Part of a small language model's weights: local attention windows, 11310 steps.
Each number is 128 + 32 x the weight over its row's rms, rounded and kept within 0 to 255. Layers, rows and columns count from 0. Numbers have three digits each. The size before them is the row's rms in percent of the matrix's.

# layer 6 MLP up, 768x192, rms 0.204, rows 462-561, columns 128-191
103:151165106139046137175186111128175136108077149108164182088162148141073128146102203093151082122152128115108136137152147114162161159118062116126129159173156180124160144169093089135166147161071124
103:122165123152166053127103081124053114151140140098130112107130135116136114103135144144137184123168119130154154166127129212139126123089109138105129114134155045148084130140158075092100090142120129
094:150162167132158097070118129142079065099068172177118107143140145133119088155134121055100087130074120123129139108131099146159100135079163179123148163181075142123146078095095130122184113083117152
091:124158106132122146117096135148138123124125074120048180177142050146161149132115080117145123141113070117150179114066124150155145103137110133105142143191106060121087086090198104125105149158101111
093:120198130127158084134077148116133093116106117093084120097084169126170116164119141080141143097144129052128144161136142174134091110179117119066110144121150096098114095088155114091163144101179143
101:111127127092153099100112111142137103142160157118066126123109161133107120129134083119147139169106116146080139125179161155161126147102187082134101130097178126184117071142136127125085147103137156
093:117129150143069102109048141125107107159127098139102113111136091092103120060060134161173147143144170205135164141149114140062202096075066096185096089113091147121112073103097140150147176155154123
101:158155132138172153185173111158146178092147141084131126080111134066147154130168118087153098135099110123151098117131169124100086097165095148047107139048133118142116132111082124112156113113083124
103:138200180091136151151087131134128110105141077162117128158161080093081173147109086149088090164177112088131106156136114093145116150143131147112067091061121156166118114134170128121110078077125137
093:088104142158101116143155150153091087069118180151142124145140065106084173148118150107133185069174134139116153081083124137149103098139100102147074140097070138171175117101144088098141093122150088
094:050163163164133160145124150174126142144192074122132063108126106074144127137114093131129150144147126103089126109135125148127175065151158164094122119135106130140121148146122109104145076161160163
101:124063061126119133139202156132155100144103118051145129142175129183150146136120118126214153123134153133128112125111163136068153113130091148078148083122149160071113078139135160140135130167138092
094:143145096122174126099188136116105111090136073143125181152197114160101069120141191094108131112145130180133151172112109135109078159095113090133086153097052192108149108153148111098117089176159103
093:132148154089151163177118159081124092140177144214112128135139131087124142128142126161109152109137155201199107154082091138166130125122133165094122148108138080068172178165117158105152113155069090
105:167138174150138089176124120139144185130114145114184141117156130068101111136232183108146143120171116088119109074137142118094125096140132137074103162162149148120145124112097148107105149111050208
106:119080047084121091140133185096138128172121110087113122072174182139121111078181159041149136154107142106177137144164104098156149124104152104138109110087175144102144083118075135063126178075087134
086:134155129112165124085158142094119130160136104107062111147159181112160112117151070102152118151098207168177191106160101083142127176154141108086115119147102098114086122078073105164097126104150120
095:159128122130091128142083115091142150060142132127145177168175133151155098185135141121117183108112144111190148125139084083123123071098132153133102168101101113151124148177155156142158099112173119
103:082100201113107149092094185132080132073129198114113119093131141112128149194143150144097159186079183150132156110100108126150076138128124170077119097105132108140149163102177112144073120110151119
089:041106154114164173159083110107102125110179125157144127128123108145114158137085163131187149139116111119158162110148075155153115122147113146147140143180117166144164170140093132123156180183102182
113:131139106099086180120160116151143125137166115125075124081165158070160160174082116091158181128082152184094092174129145126136161080184122155139151168109111118158161175146144138157154070091155113
092:108042182105095113106143159156117096199103129075131144134132157121202090142130129128125187124125098159136136079175132138138156167126119055105186095130142102133182131073130112153034108132108144
105:045127088108157106112159100108080118086169116156140161129130126178165182111150091156098104100117111122133126096102148111162097118123178112116062099138138144178131129114129122081128106096156132
099:153169068109168145176134077130087120142103099107119097123188136118124145130125144156124162148108116196113133142136129112207086129156088119098096121080123090080115111132170151137114110143147185
095:135085121108125102143071093079081148073202118084087104156105076099108089087156134095162126069109099127141080124147189106158191134081103151107143073155105127104124148143126159156104192130141108
104:080147098122140125100145140170128136065101039152108143180131108117108121122143137134127175050147196123177074160160124094155128134122120079083143160104114162081163160070145122098157098099109139
105:135126145161084063126144081207117140141141116108106123137074073132164106106119129157120176105114150095172109112128126096135191163141102083117090144111142138192184136118130093138164094153080182
096:134127115119118125218122161148094085129064156153088127139088109092166108146175134070083117090115174163146138115119150122083133160106134112170167139151175133146148135165068178065138126115096097
102:140182205093118178135148119083166095134132098081115147082098133144113134086151113178165140170206161102146132180149138126116135127121109129079101175191158139154115102091160140128139119132135118
099:163126086114129102116120157122078138141149132143151080115130121093195185143127101135121166109091111121113112047128147170124134122140132116094105157182138129087114137179123113170180105112087140
099:099112166125073124074073143120117187143119089110198159068118102111097140144118093120127098104084129186129117149106112140161125157046181126127114168153111174163173131112130105098096127138081157
106:096139198143113142161113113113161150187114127109140144146066111126144119137088083147094147131156196122111154131094109105077101123100087097124102149126087158177119134096134081092129152121114126
095:129149175132174092193106115163051110158096147147114110110157093077119117076090108148161156084180149079127163146135105168175151163144106134123124091125097094142137124147133148209156107146147124
092:077171125136129137147114066098118145129125092178082109168112160106119165132075149150166134147102093140121124122113144038095067103160090092142106154136105138138186078120112112067162124102101149
102:153162082079166128161130158123190122067086086157204111211111088181132179086131118157137099131135141151141123161152105166175061072070136123138161150133169107087182155076126202154142139098099178
098:110171141096114156137149109152147143078142148152131132134118139124122141137074103071090164170117133104118143100144081160118148171185150129196115096108174120178158114081080142140186113102180151
092:122114115144145126085153102138060121150192128146179132069105199090084070126095110110158116147170074151092151176144106092137153159150041114176137122125103172110158141158124088112099117136087138
098:095124188076143114113111164179153045148096150151057118210157095113133097147144126168165087087107129157140142129105104081132169101136138086181088130179142084154135140170110130138112141158118136
097:091142125141130095123179106183131093131090131078128154058078164147135126173162144170144042087114074122132129105063168137108050122115142045116119152115121116109152123101146097125125122122126197
100:152161101097133110092168102112106132140157157188138107104121110136093121112162181087182114121130139204147147097159138128152134192082127177104124100107115144150150140150122085114147116132187089
090:084081138144134098144092105103093163105102151130148099136110152133109161129120176108118145162098150132132054173073178108089158130128127118121163171137150116113168101149085121099126128085105066
096:132171112157047124153138072078139137140086220129144138103132189135113117101149103122134113090118132135140124101151086097158111181119168150080161109219069172115188134150093147102143126124127184
092:170129113122130101115127130092160158127094123158174147111174145122093106123155103174134141102147070116168092142163140158147115139152130146101085177162157117127212161147085146102175159104099112
105:162095154124157151113148197182086164162097170121142095125124097113128055074061115094154135111134128160113166130129193152161107176166108159176073157093085185139124124131156138131143141129136182
102:191131115141190102132103080126081159142103110105101130131182120167154147140098140128102117149116112118172201115168163139150097120134203066121128113198161142089085159077168111119114156130075120
094:113107136109096109104115117101130179172059123173146144144165128123139187179147198163161150122175113149083108122085221099110138110163156152139127090130158125079076120100055106130109125134111139
104:123128158147122100080091101141148148092077063142149140108144172118127122137096179129137121142143133109107058102126129171160166120160156093124117146113099102127121124054126154115130149167124126
102:089117147088145142137093176075114103141086066100172132085168111171093176175140173110151138093150216137127135100181108161107113126124038135087139121132086190097198139082128091125152126126085140
106:182167110167119088201151107143094086079085192115128145087144141117094144149146095133082163082129133161097145152166115162160123146131184097059155097135156137096151059152076118173122185144167154
099:176120083136110134224091098143172106139160126067104191150194075155076119164101139091115135124141137136171139082123111131125113139190072144180123128118193139150145189141126114151105162158137131
103:114097128131104115116170106128126081159123113122169112149155138173123062162095105090140124116092124164122111149162133097119121094101091106110154162140102140152129189098180169107164184104117080
096:155135146190079128098150088073079130131104116128133080105089068141113101160173125058145142134163139155110183104093179104167133124139085170156093149220125117126114135125141134079089118107124137
104:113173164149165119120085105127129141161096130113119102177145110085107083073228115118158081119146149111181086152139160123150180152124109146172165152134140077145137108076126093148118130134083130
103:121155136132057086118161138140141121106137111172106140110167136108187078190133132095083163106160107104112187124159091183095161123137162081180081185141142132065160091129137134109184141137097090
096:107173112097078160107101159158111175114115137182115094088120091134150115166132174110119096119177084106096104102130154143134163099149047148154095104178164106171138175121165118107141134131133126
110:076149107104183135099161169127060056124100146091079147131136072084111121158192055126069135139091106060153134126096125104095133145142124142159114139132124155093139141162172152148163115165162098
095:154145207158112122153111097067159130161147072110138121143162124155187127143085112153140091084115125169183123079186139128110146085110153096088138139205186105146119138176061095121100064111127094
103:111097142055138093202156067129086133162179160165151102110127091076123192166110133138166186129161139125128131106119159129135100124147109116055122145116123123101174126151093058222131186120170103
104:050139146153100107064129114125102166181105161157100144148043130140191120165117129091124092135149102138162073095121138098115094150060195107151157138119101070114060126109148074074161119081062175
105:109081098130102122126128101115187133151075113078079187121112123154152047154102076100117181057127171077075100136108057111122087154141143139145135108127112108135158154130089146172138103155124159
093:139135098125141168167147144138156142134118126115144156068157106169150145198099100129011096110077100152137088088177157149126138120097167153117125182153097138151131123096171128100116078077089137
099:087155128151124139118136114152139107078106137168127048145090137055167136110166140110127087065142117101134092137086172107124125142127152089169121144140092145159174023165106153081079135121141098
095:154132136140159072101120099091130080154089180105138162143139109125177194151091164102146126122164124215127092107166128178157106142090055131106109191121123128098133107139144134131143131196151067
083:138119131069158121121163170101191082111121152143130154104187140139098173118112149150119078081092125161164103133158130058159129124118095104130139171140153051147178165113122120066049161131056119
092:068161121097136153112165171130137123101115105143112137034152149136137093104133115137086095135178130142115123166167133118137127144160108098071127122103109075158122122197103132194147130087158132
111:102175164150126141103120138105103135135121133127176156074087155075140059104130156051133175145140142138137094129095148104175129131159119105116100138129177138108080150122071128130164125126085068
100:098162125192169152138149104086129109078132151123152088103146132090075136139106078166088212154143140137133092131169128121181108148156160078161139105134141111172174078087123069171159121147129113
100:168168242151135124190085131152133124076111068180161135158091138153157088125113113124139139088112088100134149142141107146127173137120111084102099148103164132147174138124111133144189154109121125
104:185133145092121189110097087130063186146095126045136119144165142096087142100125107083187190142077106106089144064149148199128098113102137206101134083135172125185142096140177114093137143140103106
100:150111085142110090209133111136083130045111087101157141255130139101108091140101153068083088161122116188136150108159108121160149131139163138145156123114130127118084060178131112135161108148102102
098:095124155133112184080152129155170122136121116106104134124080115169083152151085177063097130131150070153122120057144144115158168137137192093115154129131086133100143125132023101109126193168054151
098:129149069067148140150089110135126149167161074117101088102132149144084098159058093154094101151106109122148164104081186128136149131175116130101123140090134114145178099116125147137171133132129124
097:167147103120120121146120136105102180130113160149176135114124091078096183167100157135124126142122098188092167092090088159199143167126125167181105194153134087122113132112135115124149117101093096
087:175144084114123122105158123166144126089164121085134103123084107103126119119184105114094115149182156092138129117157109135152174098072146110133117099161113131099129106121176115141176135050158120
097:077120138064171093118134125119118111204132146105094133186107085075127096151166171079068129156146109140149125109149128128150112163134118087111132170101113126104110137137096050124150109117112157
092:127104139110176190123175145157124092096121095110195086123108097204162140157106090129121108154150088139130109095144206167209108151155124117130159115073126133124193145113106163111105183078122138
097:103061100141134162158114152171103174152074208204144138066186089107167123129087213119062076058096164188176132164193080126083173133161127088163140105150092159117149142118092145093163087130102107
097:177088055104141202142063151177135114157156139143110067133170107089068113165100144135152090133124142064078136178176130108057095078135106099115083151163103146138136130107127132129148126121116141
103:093144153138126149153197112147063146074083186117077180151113088190157148095151139100126110158138106108192138173145184081140132107139079138102129125103151088139092115166068114159162108119162160
100:142117102146139119169144111128148115128175153227180106098103090112129125115153158164123139104137115098136107045093151146132121154095190168129102102172091119114120105199167143148132133131122126
110:122114097103142118056142162129128107145081116068159127141192152143130072190141097095145108105115179171054114084169111137168101119116131142148177107141155153106122114068145100125107136109102102
099:142177108131161047121094085141108175107179139115125113084078150102141112094106140115179170121103117163124098118171121156123099077140169110074130126128129162116146147136108073095108072150160152
102:146117177175122114135117151164078090125165128149140124132142106143124104131113095122112137133187129175119121124160095133138120116086125131142164111115116106121120095021147108144114119079158165
105:173094139178137106036107151153121166109119113124097177100193119097150113116178121109140157095122104165183106151179115110162168125097112200121145147159125101115098113123157152154167185114124044
092:160166105155133085164129170128090168135078097143107153155146168121114126086088152181146135158137162161097167114110144128141146109090106077151110120164084115167159130153206114114111127120121120
102:099122140041090109102066140137177119164142178139134126132133109109136119176121087150117129056152129119142104131126114164161127105103134143130115171198091165098222145119119146179118142247081129
095:117121117084160133092138166172191134133153167110155107065139107119166127090186101093155172161135098146181125143110076069134156142155141145122095085142162154123123099140169165127172113114141116
104:116164123125122187106083162103170123178103103143124150166100090117145119099181119156147183184157157140146183157122105110145119103120089123105136149095145091139152169107155113104083119160189099
106:144119152099102143078116107154120138193147111159074121169094148158114157150136089093117150094118150096096126147144106200137081201159131068137101128121132113111166106168098135085134089131177131
100:181135179150095148153084090156082185122202129151192135133174046106199088106090086074142169104118117159115091135119119125120130108121123095139144185184142098138111094151118105099126093073139093
109:158163101130063110143138141171164124130126115138078118138107182101138121128168089132109064172127157146160100196144107147142184126129176100127109127161169169152128110151166118043094152094122133
101:132139163137143137152164146084123147109080128169126122105162062108133116174133092104094126127160134084113198100091114097182119122113135142086111086108167123108122167160164127088105046117112135
099:132109108155151117161142148189096160078105108166166161076145103135155088179151092064105189189167087102150098132115148150107119168085052074122131137124129132137139136165115127075115120163076101
100:130131127110150113128138128126177170088140110096173138136159063085105131160136080134171119170097111095150097124167175113152088178185117199149147158153183098100119101090075117079117110125162101
096:120098075114143136118137107070108121157114127047110121110118093156195102117082161082145165111100093118184126124075183099122117080094162148107155112144084124105151149145166164152157140156134154
102:138156085116081160071183148121128152136103177109136166121166134083099138183159169121172167092100089152130108116081127139158140115142086134114112116128084145122109101178125162136100085101176135
099:089105177168131184093161066125140149095139146180133200161112100147139126129136175128120175155175114135158088172175138149176134088113109139161167093083150149123198067114196141097150137095111153
096:095101158120103180161110120156119127148088165090095128062129151137131070196123176130140118106167131173128090090154118128116096129097156191111101135073141157200183197053159122141198098148159110
101:146128122111075155105214115066148073064097182147110110139162113173147172123108155136119153119152141137138162095113147127084140144111104129188166114108170180099143093077104070091079188092101108
099:101159125093157109107090170131104077166108188157093113067101121131037118137092079118154138179108113123096126158113149077150103134121117172131088141081136157146118118168112100123145119119169116